python train.py --n_layer=9 --d_model=128 --n_head=4 --n_kv_head=4 --head_dim=32 --d_mlp=512 --vocab_size=8192 --activation="squared_relu" --norm="rmsnorm" --norm_place="pre" --norm_eps=1e-06 --positions="rope" --rope_base=1020.0 --rope_fraction=0.5 --qk_norm=false --attn_scale=0.177 --bias="all" --tie_embeddings="early" --parallel_block=false --extras=["local attention windows", "paired heads", "exclusive self-attention"] --init="uniform" --init_std_qkv=0.0426 --init_std_o=0.0426 --init_std_up=0.0426 --init_std_down=0.0 --optimizer="adamw" --lr=0.00202 --beta1=0.95 --beta2=0.95 --weight_decay=0.066 --lr_head=0.00759 --grad_clip=2.0 --warmup_steps=548 --schedule="wsd" --decay_fraction=0.634 --decay_shape="pow" --final_lr_fraction=0.05 --batch_tokens=8192 --seq_len=256 --doc_mask=true --train_tokens=133200000 --steps=16260 --dataset="wikipedia_en"
Each number is 128 + 32 x the weight over its row's rms, rounded and kept within 0 to 255. Layers, rows and columns count from 0. The size above them is the row's rms in percent of the matrix's.

# layer 4 attention key, 128x128, rms 0.13, rows 12-31, columns 0-127
size [117 108 122 120 115  94 107 105 116 120 110 107 109 114 110 119 117 108 111 104]
[[108 159  94 115 183 106  89  81 111 122 146 109 150 124 143 150  94 103 130 133 118 139  97 149 118  53 148 147 124  66 211 144  97 170 156 105 127 120 168  98  86 120 156 160 132 173 183  98 148 161 148 128 155 155 167 127 106  70 158 110 141  88  94 123 146 117 122  95 104 153 125  50 119 117 111 121 139 168 114 147  69 155 122 106 133 134 101  85 159 132 154 171 109 142 138 120 222 104 119 143 174 110  81  68 175 114 120 150 157 117 163 137 110 172 139  79 121  91 135 145 150  84 141  53 131 210 108 104]
 [111 149 124 124 134  99 151 157 151 220 143 135 138  63  74  79 108 173 120 117  70 155 147  82  64 129 146 144 136 146  90 150 107 172  81 151 127 155 134 134 132 168  92 123  88 179 159 173 107 173 150 165 121 107 149 114 124 158  77 182  91 115  98 107  81  90 179 196 163 159 155 159 139 183 115 195 139 157 155 119 162  68 123 132 115 120 146  98 151 134 128 141 142 144 107  59 106 113 158 125 171  91 148 173 133 165 131 120 123 162 108 160  92 119 116 151 141 119 150 133 181 170 135 187 106  91 113 159]
 [118  88  72  98 123 168 147 113 136 136 127 182 118 127  64 142  94 105 153 102  94 166 106 155 149 122 111 127 121 148 114  92 168 173  92 148  91 128 159  95 143 131 150 122 164 144  83 143 158  89 108 168 102 149 154 117 142 171 109 129 150 144 195 158 113 104 141 119 129  91 155  86 135 111 109 108  96 190 127 125 194 131  60  94 190 128 104  88 121 131 138 151 115  66 143  23  40 134  92 117 103 107 158 163 129 154  86 136 130  51 136 117 108 153 158 110 134 120  79 101 140 184 110 186 121 133 110  96]
 [ 83 141 147 103  52 191 120 158 154 144 138 100 104 198 124 152 122  77  79 135 185 131 132 150 127 132 202 134 159  75 135 122 136 153 121 169  88 111 112 117 156 126 125 156  50 132  71 166  97 117 113 157  96 106 101 129  60 128 161  98  71 184 147 135 164  97  77 142 139  38 103 152 151  98 129 145 139 156 135 143 128 127  97 172 137 127 140 102 125 100  82 175 138 142 117 152 115  87 100 136 112 130 146  98 153 145 120 154 157 102 143 143 119  50 111 143 166 104  92 221 152 145 138 124 100 112 114 119]
 [109 148 157 197 130  82 135  99 147  96 141 126 126  66 130 129 179 153  71 122 107 148 136 154 117 137 102  78 119 152 155  82 133 107 117 119 143 133 129 118 156 186 150 125 134  54 118 125 126  83  84 193 181 109  79 107  95  88  76 133 140 181 181 186  88 115 107 144 177 192 140 163  80  86 139 116 126 190  92  86 142 136 172 136 124 160  87  94  97  98  87 118 201 145 119 121 119 146 145 154  84 153 111 118 162  97 130 111  96 152 133 133 182 159  86 138 135 136 120 123  99  58  77 146 162 116 126 137]
 [ 42 135 136 175 107 111 130  94 119 133 101 135  85  89 201 151 118 132  90  67 155 103 130 171 146 169 136 151 149 112 149 149 118  78 100 123 103 185 111 139 167 176 152 143 123 124  70 151 128  87 149 151 100  63 173 163 118  90 113 121 145  73 145 183  91 132 111 175 159 102 120  99 160  90 124 141  94 129 142 143 116 132 110 176 168 130 163  76 106 170 160 199 180 123 135  85 116 108 133 106 133 190 140 118 182 143 109 124 135 163 121 156 174 148 120 170 169  88  79 160  73 111 133 149 118  82 113  96]
 [130 148  91 165 120 120  96  82 144  88 120 100 130  84  68 122 128 151  72 138  86  84 156 128 130 116 120  95 147 135 149 128 160 176 107 141  71  93 149 145 171 159 167 179  88 182 151 156 119  81 160 106 140 129  73  79 142 134 111 148  85 134 178 179 111 149 120 157 148 164 127 158 112 212 117 169 128 176 124 144 180  99 101 134  97 100 124 112 166 153 146 109 123  63 114  74  71 131 172 137  81 134 100 161  97 151 163 104 180 132 137  96 104 133 151 166 162 109 118  89  85 171 173 168 113  78  88 146]
 [115 101 156  57 168 174 116 124 106 182 141  99 147 150  96 132 196 111 129 155  88 138 143 128  97 147  94 135 162 120  95 151 111 193 124 149  44  97 144 104 141 106  82 154 118 196 196 120  76 136 165 130 158 147 121 104 146 158 113 121 116 123 140 115 113 138 184 103  72 139 164 134 102 219 112  84 195 124 174 163 128 117 104 107 169 123 113 134 166 128 111 109 125 165 114  55  84 118 144  94 147 108  90 170 119  92 173 135 177 144 132 137 105 144 151 125 119  83 138  82 146 157  91 137  72 124 133  87]
 [ 89 119 187 133 168 157  93  75  84 116 180 150 126 142  98 170 168 125 177 171 102 223 134 182 107 108 135 172 154 139 102  98 136 170  61 127 135 133 138 113 135 116 114 109 139  32 128  91  88 132  94 158 152 106  90 117 115 136 139  81 151 179 155 133 132 118 160 110 129 126 151 146  92  82 125  57 193 163 138 151 107 100 156  65 168 102 119 135 117  78  77 116 163 182  78 153  80 141 153 137 145 147 110 133 138 108 139 128 100 161 143 148 145  77 109  93 173 111 127 143 136  94 111 106 153 142 113  90]
 [112 156 107 132 173 111 115  89 118  93  75  62 111 129  94 117 105 134 124  69 179  74 137 141 169 135  79 112  76 171 162 119 188 156 103 187  90 111 143 153 112 101  99 166 113 162 113 165 158 144 101 159 109 103 107 114 115 146 172 116  86  66 138 125 143 146 158 141  66 180 104  77 141 142 115 144 192 183 107 125 184  90  95 170 123 160 175  80 113  85 151 134 151 128 150 182 145 122 127 139 150 118 124 120  87 121 154 168 161 134  85 137 105 159 157 144 105  96 131 144  91 100 162 212 146 128 100  87]
 [140 148 156 112 114  56  83 134 127 173 127 216  89 101 143  89 146 151 138  66 180 103 123  79 161 152 162  75 107 121 113 192 114 108 158  95 143 155 144 152 168  60 155  85 108  79 127  97 146  98  86 101 112 125 194 123 143 111  97 127 170  94  57 112  66 153 151 107 150  76 131 143 144  81 145 175  81 123 126 111 156 120 136 128  88 115 131  70 115 117 145  87 181  67 142 116  92 111 102 104 128 106 110 143  93 130  98 156 129 167 166 113 159 166 102 133 110  80  88 109 134 143 115 143 172 122 140 143]
 [113 153  76 208 108 122 118 106 116 118 148 144 103  64 179 150 100 103  86 149 106 102 104 148 134 128 142 171 110 136 141 119 151  52 167 118 111 187  51 137 154 147 143 138 103  69  96 138  72 140 138 123 114  89 143 137 101 140 140 195 149  57 138 171  97 131 141 170 158 171 138 141 101  88 127 138  82 160  77 138 142 160  69 140 121 123 154 133 101 111 147 155 141 157 164 149 151  66 135 117  95 137 101 123 202 105 122 145  80 127 170 157 166 111 139 143  91  57 154  97  83 104 164 133 144  68 134 132]
 [155 167 153 138 148 115  82  68 102  45 150  95 152 143 137 182 172  73 132 183 140 115 156 166 161 138 122 153 156 145 148  77  98 114 130 102  89 115 164 146 148  95 152 133 154 105 176  72 109 107 139  91 130 128 100 110 166  95 147 126 143 107 117 142 154 179 156  99 133 132 157 161  86 149 119  58 125  81 154 155  85 111 152 108 149  62 121 127 167 144 130  97 124 123 109 144  90 162 160 145 142 163  66 109 131  88 161 121 155 182 191  97 193 137 138 170 165 145 152  86  50 112  95  82 103 139 119 155]
 [117  69 113 145 119  76 119 138  85  99  88 103  88 143 147 156  91 120 110 105 188 125  99 145 114 116  93 167 198 115 151 135 123 153  31 138 142 134 126 177 122 148 151 141 171 127 112 214 151 111 137 129 111 162 180 153 110  88 115  54 127 135 180 134 119 129  94 110 140  97 169 163  91 152 149  92 110 203 132 141 140  93 109 121 109 131 127 119 171  98 110 129 132  75 132 129 189 110 153 115 142 132  27  93 192 176 142 112  80 107 125 137 149 130 138 147 129 130 124 132  94 152 134  61 113 125  80  90]
 [147 152  81 118 132 123 131 173 116 110 119  79 100 144 114 138 169 112  47 151 149 105 177 126 104 152 120  99 138  86 154 121 117 123 154 152 104 131  85 101 140 147 152 147  86 164 128 121  48 100 114 107 144 145 123 138  50 106  83 132 121 148 157 181 134  98 106 128  83 168 133 129  78 139 110 110  96 189  99 112 180 161  78 123 124 167  89 175 172 139 140 179 153 142 162  86 148  78 104  67 116 117  95 131 198 112 118  86 120 123 136 127 115 108 106 132  71 112 113 132 136 161  66  60  63 130 183 180]
 [160 132 135  40 186 175 120 149 140 132 121 117 147  97 142 158 107 109  70  70 116 108  85 134 105 128 118 131 120 180 137 133 118 167 147  87 154  92 129 139 129 147  71 153 127 136 160 110 117 170 135  66 191 115 143 111 109 110 165 146 128 133  78  87 152 163  88 104 164  88 145 144 148 201 158 129 148 109 139 131 149 106 209 121 107 124 119 130 116 187 116 153  83  85 111  90 135 108 204  96 137 127 170 150  93 144 113 130  76 171 133 149 131  68 190 190 153  89  77 141 157 139 138 147  96  91 144  82]
 [189  93 150 113 121 102 115 148  96 123 185 138 122 112 133 121 115 106 108 182 141 129 101 115 148  86 129 151 127 100 128 113 134  79 161 118 142 135  72 187 106  93  77 116 181 119 148 142 129 131 166 118 122 135 173 110 160 147 179 148 130  69 112 110  73 177 188 103 121 123 200 167 141 126  98  66 116 182  79 154 124 100  77 149 153  93 119 152 116  99 118 113 107 144 169 103 123 148 169  98 192 112  73 167 209 144 150 147 128 138 158 132 120 115 192 173 101  95 162 132  91 137  78  83  83 133  70 149]
 [126 174 175 122 101 148  69  96 102 105 127 131 104 167  90 150 112 142 171 125  69 116  94 150 131 127 104 124 122 149 187 154 158 187 102 163  89 123 159 157 129 132 150 112  54 125  60 149 101 116 132 151 110 134  61 124  91 163 149 147 159 117 103 116 106 136 171 176 146 129 136 160  99 177 109 185 116 211  97 103 116 149 161  78  66 125 168 146 176 108 139 127  91 139  72 133 121  99  94 145 141 159  88 120 135 170 113 122 142 101 101 135  78 117 137  78 145  58 101 120 152 167 177 190  81 117 158 124]
 [115 118 195 114 142 142 162 154 158 154 138 115 150 133 116  85 172 107 111 200 139 137 100 101 133 144 152 127 125 140 147  68 122 123 161 154 127 119 148 124 143 136 111  99 124 164 111 114 117 111 157 177 103 160 120  95 134 130 172 189  52 153  78 112 124  91 148 188  96 122 160 201 157 142 136 152 103 127 137 113 131 115 208 175 156 164  65 148 127 148 116 180 142 132 102  77 119 148 111 125 175 144 217 144  96 167 165 158 143 185 101 112 109 108 114 177 140 201 160 166 137 161  88 132 129 141 132 203]
 [ 68 102  92 143 141 104  92 136  67 147  60  80  83 163 154 123 116 112 161 118 173  85 154 106 156 177  88 168 141 162 118 124 174 163  84 166  53 131 162 159 109 123 169  73 148 122  53 115 116 109  96  79  83 153 150 118 129 153 124 118 142  74  90 123 147 162 205 157  72 131 144 116 125 124 147 120 116  94 147 133 167 103 105  91 127 119 114 130 164  78 152 138 155 120  86 186 153 121 108 106 190  97 124 156 111 143 170 158 137 150 109 125 149 115 132 146  91 111 158  45 153 164 169 118 146 146 157 118]]
# layer 4 attention query, 128x128, rms 0.132, rows 13-31, columns 0-127
size [106 118 120 121 102 106 115 115 119 112 119 115 118 110 125 118 110 114 108]
[[ 98 167  98 146 190 116 143  95 150 166 131 113 125 141  98 124 101 119 113 164  80  58 164  84  61 125 191 140 131 126  86 185 111 153 111 100 142 181 137 120 125 138 128 121  84 148 130 116 104 200 122 163 100 169 105 119  94 130  82 164  56 118 189 120  87 114 177 171 188 137 164 118 130 149 104 137 100 150 131 132 170 100 135 114  94 108 145 150 154  76 112 104 155 175 157  45 110 169 117 126 146 122  69 144 120 137  96 119  87 144 169 180 165 129  91 120 144 102 187 129 138 162 138 172 152  82 133 138]
 [139 112  73 102 120 159 177 124 168 130 167 174  99 167  93 113  78 109 132 122 156 107 120 134 127 180 115 150 111 160 102 110 151 116 112 166  90 180 146 151 137 158  97 151 114  88 119 139 170  62 130 158 123  94 121 122 154 157 139  62 123 125 186 204  87 111 108  90 171  95 161 116 126 132 116 150  90 165 102 114 203 117 100 104 174 155 153 137 104  58 171 130  98 104 132  57 108 118 114 123  51 136 100 122  96 143 118 118  93 107 131  73  96 135 145 110 122 122  16 126  79 128 124 140 165 114 136 105]
 [ 98 146 105 147  56 196 127 102 139 133 175  81  89 162 131 151 133 125 116 113 123 150 142 148 121 127 225  98 154 114 148 100 130 127 110 175  87 118 131 124 147  85  89 135 109 187 131 208 123 125  99  87 109 135 151 127  89 117 152 155  80 103 143 151 168 103  68  50 135  43 119 138 124  89 154 141 109  90 168 182 131  99  81 158 136 147 126 111  78 112  64 188 118 166 107  91 110  74 111 179 118 134 163 106 151 135 130 130 159 102 186 167 124  92 142 151 131 139  88 166 101 135 125 137 121 131 122 146]
 [143 144 143 153 217  75 129 103  86  94  98 139 134  96 123 131 151 162  74 136 134 144 115 165 125  97  74  62 109 130 146  91 146 125 149  95 155 146 116 118 198 172 140 136 126  45 134 122 139 117 114 214 203 164 133  95 154 130  88 148 136 106 102 146  55 104 133  81  79 143 162 153 110 109 135 142 132 155 189 110 176 121 162 147 156 185 138 121 134 110  83 132 143 177 107 152 146 112 138 137 128 161 156  99 114 113 139 149 113 136 203 142 184 124  98 149 120 112  80 184 113  65 108 134 151 105 118 115]
 [113 178 144 159 127 110 142 115 144 134 127  80 102 117 166 157 119  95 126 119 130 111 161 184  78 103 104 155 154 140 118 114 139 102 118  94 102 160 113  97 194 163 154 119 127 162 102 178 132 103 145 140 114  76 161 161 173  69 115 106 142  73  97 113  89 163 117  72 124  72  97 123 164 148 142 150 141 126 192 113 145 133 149 178 209 142 176 114 126 161 146 199 141 131  95 105 114  86 162 120 142 166  85 146  68 119 105 152 143 137 175 156 197 112 132 130 171 123  59 206  95 108 135  97  95  99 123  82]
 [177 165 108 152  85 110 141 128 140 127 164 101 118 141 169 126 121 142  54  76 106 100 128  88 163 152 184 145 126 164 137 146 130 127 112 122 112 138  87 202 186 178 156 190 101 135 140 146 128 107 153 143 155  98 140  70 123 128  75 123 105 149 148 176  48 150 101 140 128 179 120 105 135 182  93 188 106 178 101 131 157 100 130 119 156 106 192 158 137 166 112  85 130  98  56 109  95 194 172 110  88 154 114 128 140  99 139 130 180 161 139 106 126 118 100 144 171 134 150 156  95 143 111 140  93  75  76 139]
 [ 71 130 136  61 141 158 107 152 127 164 141 111 168 165 121 113 203 143 131 162 149  92 152  92 105 224 175 156 139 107  98 153 137 117 108 167  88 128 115 104 125 102 116 138 118 157 151 147 104  91 119 105 131 118 130  90  77 146  80 114 128 154 189 160 103 136 174 148 138 172 136  66 130 154 104  78 147 128  76 170 142 115 114 116 131 116 132 160 125  96  94  85 109 186 106  56  98 150 110  84 128 115 102 140 167 104 174 138 175 168 137 106 122 130 115 145 131 109 176  38 147 152  74 107  95  65 165 112]
 [ 53  98 114 104 152 117 102  95  94  96 135 118 135 114  79 143 143 147 140 189 159 186 150 148  70 123  84 125 124 140 135  90 166 157  65 114 112 124 112  79 121  76  78 134 130  50 137 151  88 112 113 138 166 148 129 137  99 117 202  80 149 140 143 170 113 107 166  67 120 108 141 155 113  67 156  77 102 159 161 203 140  91 114 141  90 108 126 113 114  85 111 115 103 194  65 144 121 103 112 106 185 163 109 102 113 146 206 132 114 150 154 118 147  98 117 148 140 116 104 115  86  90 114 107 159  98 126 141]
 [143 167 145 151 131 123 142 137 113 150  97  35 147 116 132 116  61 140 121  46 151  78 133  89 140 195 123  94 117 177 160 118 140 111  93 163 106 135 156 122 113 114 100 181 115 183 122 177  78 157 151 186 128  94 131  83 112 137 154  94 101 126 108 101 127 176 166 134 101 121 137  80 114 122  95 118 163 199 114  97 134 101 147 146 130 161 160  78 106 108 145 145 164 121  67  99 144 139 142 108 174 105 181 146  68 117 139 174 188 143  58 130  89 153 132 152  98 167 139 170  93 130 111 164  97  98 101 115]
 [155 138 139 102 139  77  62 128 154 162 142 199 107 116 100 142 135 125 130  88 172 115 137 116 179 103 127 124  97  80 124 198 129 148 172 102  86 126 121 127 149  68 198  97 133  71 139  43 137  67 103 105 121 110 166 163 159 130 114 146 109 111  98  91  67 109 164  54 165  73 140 139 152  96 148 156 121 121  85 114 135 127 175 174 143 118 127  99 174  92 138 153 203  79 132 156 109 157 156  86 140 102 105 151  81 152 108 143 108 159 137 111 156 132 118 122 129  89 115 141 170 150 106 161 168 115 141 173]
 [152 150 102 161  97 106 104 133 124 140 115  88 113 119 193 131 108  66  97 153  94 138 166 151 105  59 133 134 146 132 127 133 149  67 185 121 146 135  45 110 183 154 133 186 110 104  97 128  13 139 154 154 141 100 134 103 157 124 161 159 213  96  75 119  96 143 145 121 176 125 135 164 110 104 122 112 152 159 134 126 139 138 109 173 156 133 173 148 128 141 138 135  91 156 125 204 114  90 147 138 126 170  96 160 111  95 127 163 128 113 177 116 156 111 104 119 108  63 110 154 139  99 145  62 170  91 109 101]
 [135 126 193  76  79  85 135 159 127  80 110 119 153 110 149 144 157  70  80 141 169 138 133 141 139 163  74 187 165 142 146  71 141 171 136  79 129  71 106 149 167 112 126 143 182 119 129 117 118 114 142 106 119  79 129 115 128  94 182 116 131 149  48 162 142 156 124 152 104 136 120 139 112 142 117 112  98 112 132 158  91 136 138 168 170  98 157  96 176 160 135 114 101  97  96 182 136 166 123 130 157 191 102 144 121  95 189 145 170 141 163  71 181 110 112 170 176 140 165 127  79 134  60  77 107 129 112 182]
 [154  85  92  82 135 138 158 124 140 144 108  92 122 138 121 132  99 157 158  86 170 162 101 104 109 138 113 193 151 152 145  76 158 133  65 127  79 142 109 144 154 141 138 150 158 140 123 255 208 102 150 129 178 194 198 121 135  77 123  89 158  87 157 153 102 152  93  79 139  86 166 153 114 153 140 141 109 170 141 115  88 102 152 143  93 127  96 141 176 153  87 155  81  98  78 127 142 129 129 130  96 134 167  82 139 174 154 162  69 142 161 125 135 116 126 136 127 142 136 147 110 140 146  62 136 107 126 110]
 [172 143 147 101 136 131 136 147 100 123  97  83  98 146 191 106 220 137  91 112 147 134 129 131 111 141 190  81 158 118 119 145 153  92 169 164 133 155 104 171 152 118 142 119 112 174 131 130 116 101 115  86 181 152 152  83  85 136  65 158 183 128 140 159 108  98  78 127  33 160 138 118  82 159  83 137  83 139 107 115 145 156 117 154 158 160  93 153  97 121  67 139 116 161 164 109 151 110  88 118 109 106 134  88 166  88 120 126 124 136 170 139 150  98 141 141  70 122  75  82 150 148  82  40 114  98 155 132]
 [154 159 184 123 191 175 112 140 133 115 140 138 120 150 162 130 125  74  89 108 131  97  97 165 116 139 153 152 124 154 136 134  81 133 129 138 136  95 120 140 117 146  95 150 145 127 158 123 126 187  74  25 142 137  86  90 144 118 138 149 129 127 142 131 173 216 126 160 179 111 134 107 130 157 133 101 180 123  53 106 155  96 156 121  77 115  71 131 103 141 127 178 138  36 161  87 116 147 188 144 119 107  95 131 146 136 105 102  98 159 109 158 146  55 168 137 176  87 108 101 111 119 130 120 121  78 152  63]
 [167  70 142  45 110 129 109 169 150 161 165 151 135 127 115  98 102  79 128 151 131 149 145  95 112  94 107  93 161 158 126 109 188 100 176 127 149 106  56 168 124 133  84 149 173 127 102 125 149 122 158 148 122 135 138 139 139 127 180  98 148 112 138 108  90 206 178 173 199 125 178 139 145 103 126  61 119 170  64 145 158 122  77 179 149 111 108 173 128 159 109 120 102 136 141 147  80 143  99 128 187 173 138 189 174 172 146 173 142 146 150 108 121 103 161 143 140 131 172 118 113 169 113  85 112 146 104 172]
 [120 198 146 157  89 134 125 103 107  78 177 107  88 192 120  75 113 143 199 119  91 140  92 160 104 164 123 137 133 140 161 164 152 184 110 167  71  90 134 152 172 155 121  96  82 107  77 155  79  79 111 117 126 123  91 106 121 153 150 151 158 109 147 126  95 135 174 148 154 114 138 112  97 184  99 152  92 133 117 173 182  82 175 106  64  84 203 133 137  95 118  93 130 117  76 102 161 119 108 153 141 151  71 140 124 111 172 147 140 138  95 123  64 126 138 118 148 127 146 108 111 179 140 159 103  75 161 130]
 [102  93 216 156 205 135 183 131  96 137 131 132 104 142 127 103 175  95 110 182  88 117  62 113 127 148 117  87 157 124 101  78  73 180 150 107 181 130 129 161 185 185  89  97 137 173 137 117 135 153 101 118  55 158 127 117 131 131 135 158  18 131 138 108 170 153  94 186 129 135 131 168 112 114 122 152 124  85 123 125 169 132 176 143 169 185  78 139 103 121 135 103 164 138 168  66 129 148 102 160 151 147 146 159 141 135 113 106 113 133 134 143  98 130 157 108 135 143 169 130 106 146 109 170 125 149 104 166]
 [ 93  85 123 125 113  82 136 154  86 145  63  13 108 123 134 145 107 121 133 111 170 130 110  87 159 191  79 169 155 125  93  81 147 171  73 140  60 110 138 139  95 133 146 144 127 128 115 153  93 106 157  60 122 106 170  67 136 120 132 104 155 132 125 111 150 144 163 130 140  60 104 126 139  85 112 155 145 118 121 126 109 105 165 117 118  70 121  97 167  91 184 125 164 123  91 151 146 158 139  91 134 101 140 158 112 124 174 141  90 171  86 100  72 160 126 130  52 136 173  76 159 134 118 110 144  79 136 143]]
# layer 4 attention value, 128x128, rms 0.135, rows 0-7, columns 0-127
size [113 110 101  99  99  93  88  99]
[[126  94 145 123 127 162 157 120 148 175  51 116 138  91 161 148 108  73 107  98 114 102 128 127 143 169 179 168 182 130 136  64 119 166 138 168 151 134 170 180 127 146 111 191 143 180 128 139 114 209 124 131  46 158 128  94 122  92 129 158  85 128 117 138 170  90 123 134 117  94 121 121  94  88 129 164 141 116 185 139 112 158  71 139 148 212 147 112 134  94 112 142 138  95 132  90 123 138 139 157 153 147 169 152 188 120  99 110 135 165 218 129 133 162 177 154 115 132 129 132 129 116 148 153 110 148 105 207]
 [135 149 153  96 164 162 147 119 128  75 147 145 140 180  86 105 138 149 118 154 138 157 159 158 106 186 103 131 103 122 120  60 141 145  95 233  59 206 164  98 107 112 103 123 167 105 123 146  85  75 100 186 100  80 137 122  96 139 125 117 102  94 200 128 137  85 136 107 125 106 157 140 120 121  95 122 101 152 176 147 149 147 126  87 180 131 189 155  97  56  69 129 140 156 124  79 112 142 103 129 138 137 108  82 135 121  93 114  97 140 146 139 151 165 183 121  68 119 154  89 111  94 121 151 128  79 113 132]
 [139 154  84 180  74 119 135 111 117 101  74 135 144 139 115  86 103 157 147  94 145 133 144 205 111 135 131 187 129 128 106 163 128 120  94  91 142 126 173 109 142  91 143 119 167 132 137 130 155 109 120 155 179  94 112 140 178 161  75 179 139  80  98 109 128 100  92 108  95 162  97  88 192 135 136 172 148 122  92  49 136 139 108 121 125 142 140  83 177 104 190 179 179 134 129 120 110 129 103 150 163 126 137 122 101 185 164 125 163 131  51  88 169 164  65 113 108 140 169 179 159 103 123 132 155  76 139 187]
 [147 131 114 100 140  98 129 138 159  96 161 125 148 170 100 105 106 115 164  69 133 167  87 177 120 172  75 152 121 134 158 157 103 149 119  98 102 126 162  95 101 102 105 128 117 190 162  63 123 149  83 128 179 143 130 134 157  79  94 113 183  77 156  93  86 133 135 118 132 187 127 108 132 177  87 105 122 107 103  86  90 139 196  61  59 155 134 116 139 164 129 181 131 112 127  93 172 170 138 111 154  57 124 125 187 142  75 123 107 138  61 125 108 182 135 116 103  94 120  55 121 106 116 113 119  93 128 133]
 [134 184 200 142 163 105 162 115 111 133  99 106 135 152 141  99 140 145 165 105 136 114 158  95 142 174 127 108 133 150 140 163  96 173  81 168 153 171 187 153 137 109 127  74  94 180 169  97 108 161  90 125  77 211 142  82 131 144  89 164  76 136 129 108 168  86 153 106 159 157 110 188 154 148 126 172 156 171 164 136 146 149 198 108 147  58 137  96 139  91 107 102 158 134 146  65 150 108 155  97 129 152 106 118  97  91 122 130  75 150 145 162 104 114 163 121  82 105 142 161 142  78 149 176  83 124 120 103]
 [118 167 105 157 127 147  64  94 151  90 113 110 131 133 152 145 140 116  99 166 152 138 133 156 187 148 124 127  95 108 129  26 127 123 125 255  89 155 163 127 119 149 129 126 151 112  78 101 159 108 154 196 113 105 141  88 114 140 133 115 118  79 196 174 148  83 156  87 128 115 130 116 131 136 108 132  72  86 163 149 138 146 142 122 147  87 190 128 145 134 130 120 164 124 116 128  91 191 122 153 167 181 110 159 154  73 107  76 157 105 150 164  85 157 159 109 112 161 102 113 111 127 120 114 121  96 131 194]
 [151  21 139 160 118 133 133 130 118 128 107 116 134 132 110  80 163 120 139 126  92 110 101  89  99 129 133 108  88 133 121 166  91 115 107 131  83 116 109 165 149 129 134 111  95 109 153  83 117 139 103  57 156 128 132 119 173 135 134 101 113 133  60 116 113 144 132 133  95 133 115  88 159 116  61 172 178 109  84 216 149 159 108 152 148 202  57 110 118 118  92 127 188 174 100  91 139 168  80 127 142 133 207 159  85 145 138  95 170 170  83 124 136 145  89 125 106 121 169 145  94 131  97 120  61  99 154 118]
 [108  78 158 209 142 124 121 165 106 128 148 136 136 112 167  66 172 201 120 138 136 142 134 156 151 106  87  44 107 116 107 106 132 149 160 173 144 134 110 156  98 145 167  94 137 171 116 124 164 108 132 151 136 165  96 143 167 116  89 122 125  98 124 141 127 174 119 146 100 112  73 137 169  68 111 135 178  53 128  97 118 186 144 116 145 195  89 146 115 144 176  96 167 109  95 169  97 171 164 131  42 136  87 152 149 155 166 125 153 161  76 103 105 158 103 139 100 137 151  84 171 118 134 147 112 158 105 162]]
# layer 4 attention output (transposed), 128x128, rms 0.133, rows 0-6, columns 0-127
size [110 104 105  94 116 103 107]
[[144 118 161  82 100  92  97 110  77 113  83 223  70 118 118 124 136 175 111 129  83 148 166 127 174 150 150 138  96 168 139 190  82  96 124 169 153 102 120 116 187 127 134  99 197 134 152 118 103 135 140 141 123 124 108 171 125 112 112 114 190 100 128  96  75 128 137 139  75 189 113 114 118 148  82 115 164 166 155 112 166 155 104 118 111 145 133 214 120 144 133  98 144 104  60 111 116 134  85 182 137 146 126  96 148 150 146  69 151 182  89 141 194 135 128 137 122  90 131 135 163  66  94 123  96 115 103 120]
 [198  57 135  88  78 143  96 151 118  96 113 139 121 167 102 131 124  72 167 124 134 118 132 121 157 111  60 225 115 141 100 130 108 104 131 133 166 151 141 116 102 110 108  83 150 123 174 114  88 116 106 118 137 162 149 165 180  94 159 187  71 125 138  61 141 137  83 138 171 112  49 152 123 114 140 191  64  79 135 127 123 136 137  94 150  74 125 123 136 149 130 112 125 106 128 146  29 113 128 142 118 109 123 124 143 128  87 154 114 155 129 129 188 124 179 178 105  79 136 128 138  98 152 113 141 105  81 135]
 [ 86  81 158  58 106 126 164 146 138 178 144 138  87 167 126  86 159  67 143 143 137 109 149 171  75 169 180 144  85 148 149  93 207 169 129 116 142 112  46 122 155 153  96 148 161 118 127 188 111 117 142 116 162 156 110  91 119 154 147 113 119 128 100  90 120 101  65 105 125  95 175 135 166 124  89 126 197 162  81 132 163 122 110 146 134  91  80 103 129  99 123 151 101  98 132 114 113 121 133  74 120 155 166  99 150 123 183 118 128 110 148 124  34  94 160 115 106 159 126 115 143 167 125 116 169  95 127 189]
 [100  63 169 148  88 134 148 107 112 135 155 123  78 118  92 127 142  92 109 155 129 169 122 163 112  73  65 127 167 132 118  86 133 124 174 146  92  94 105 119 182 153 132 141 109 117 127 141 140 141 158 106  93 143 189 123 132  78 161 183  48  99 163 162 103 118  63 136 171  89 138 154 124  61  80 131  84 105  88 127  88 122  89 136 179 125 119 123  85  93 187 132  90 147 121 147  69 129 136 139 124 127 189 157 142 100 159 146 127  75 140 131 108 131 128 111 183 144  89 114 159 133  87 173 118  54 100 176]
 [143 134 124 120 100 157 191 162 154  98 144 171 117 135 117 106 114  72 110 123 137 127 162 161 161  33 111 173 201 177 123 107 141  71 131  89 117 125 119 106 123 113  95  85 163 160 137 127 162 134 128 178  74 111  97 177 190 145 146 110 135 113 157 102 150 133 102 110 142 149 134 185 136 118 143  90 125 135 177 140 181  94 136  91 193 162 112 118  97 137 120 121 105 109 153  79  76  88 120 105 155 179 103 175 104 184 171  94  95 131 138 138 196 109 143 159 205 104 149 159 143 100 106 110 120 137  85 171]
 [139  67  92 102 107 148  96  88 110 133  73 180 140 188  56 113 128 112 120 149  95 144 108 107 173 139 169 171 113 128  99 151 134 132 192 160 170 159 163 107 127 120  50 102 145 123 156  97  80 101 137  80 141 138 189 120 174 110 135 130  96  74 170  83  66  83 112 137 134 119  76 117 127 117 158 146 122  95 101  87 101  96 140 131  65  91 108 171 135 116 111 135 139 146 100 178  61 161 136 132 114  97 126 103 183 116  70 116 142 109 111 149 147 105 173 176  92 116  97 133 121  80 167  89 119 171 130 122]
 [156 109 111 122 104 157 186  89 137 158  77 164  84 118 135 138 155  66 158 119  99 106  70 162 117 113 153 169  90 156 153 143 106 141  66  78 128  84 132 128 170 167 130 140 105  91 126 155 202 183  97 138 174 131 138 137 183 107 161 101 134 115  77 214 124 130 147  85 183  92 120 176 106 138  73 160 107 156 174 151 164 172 140 117 125 183 148  85 135 144 181 136 128  92 147  97 113 135  87 118 106 127 143 133 111 168 135 106 126 103 137 131 146 169  59 139 172 121 117 156  79 123 138 137 156  86 188 111]]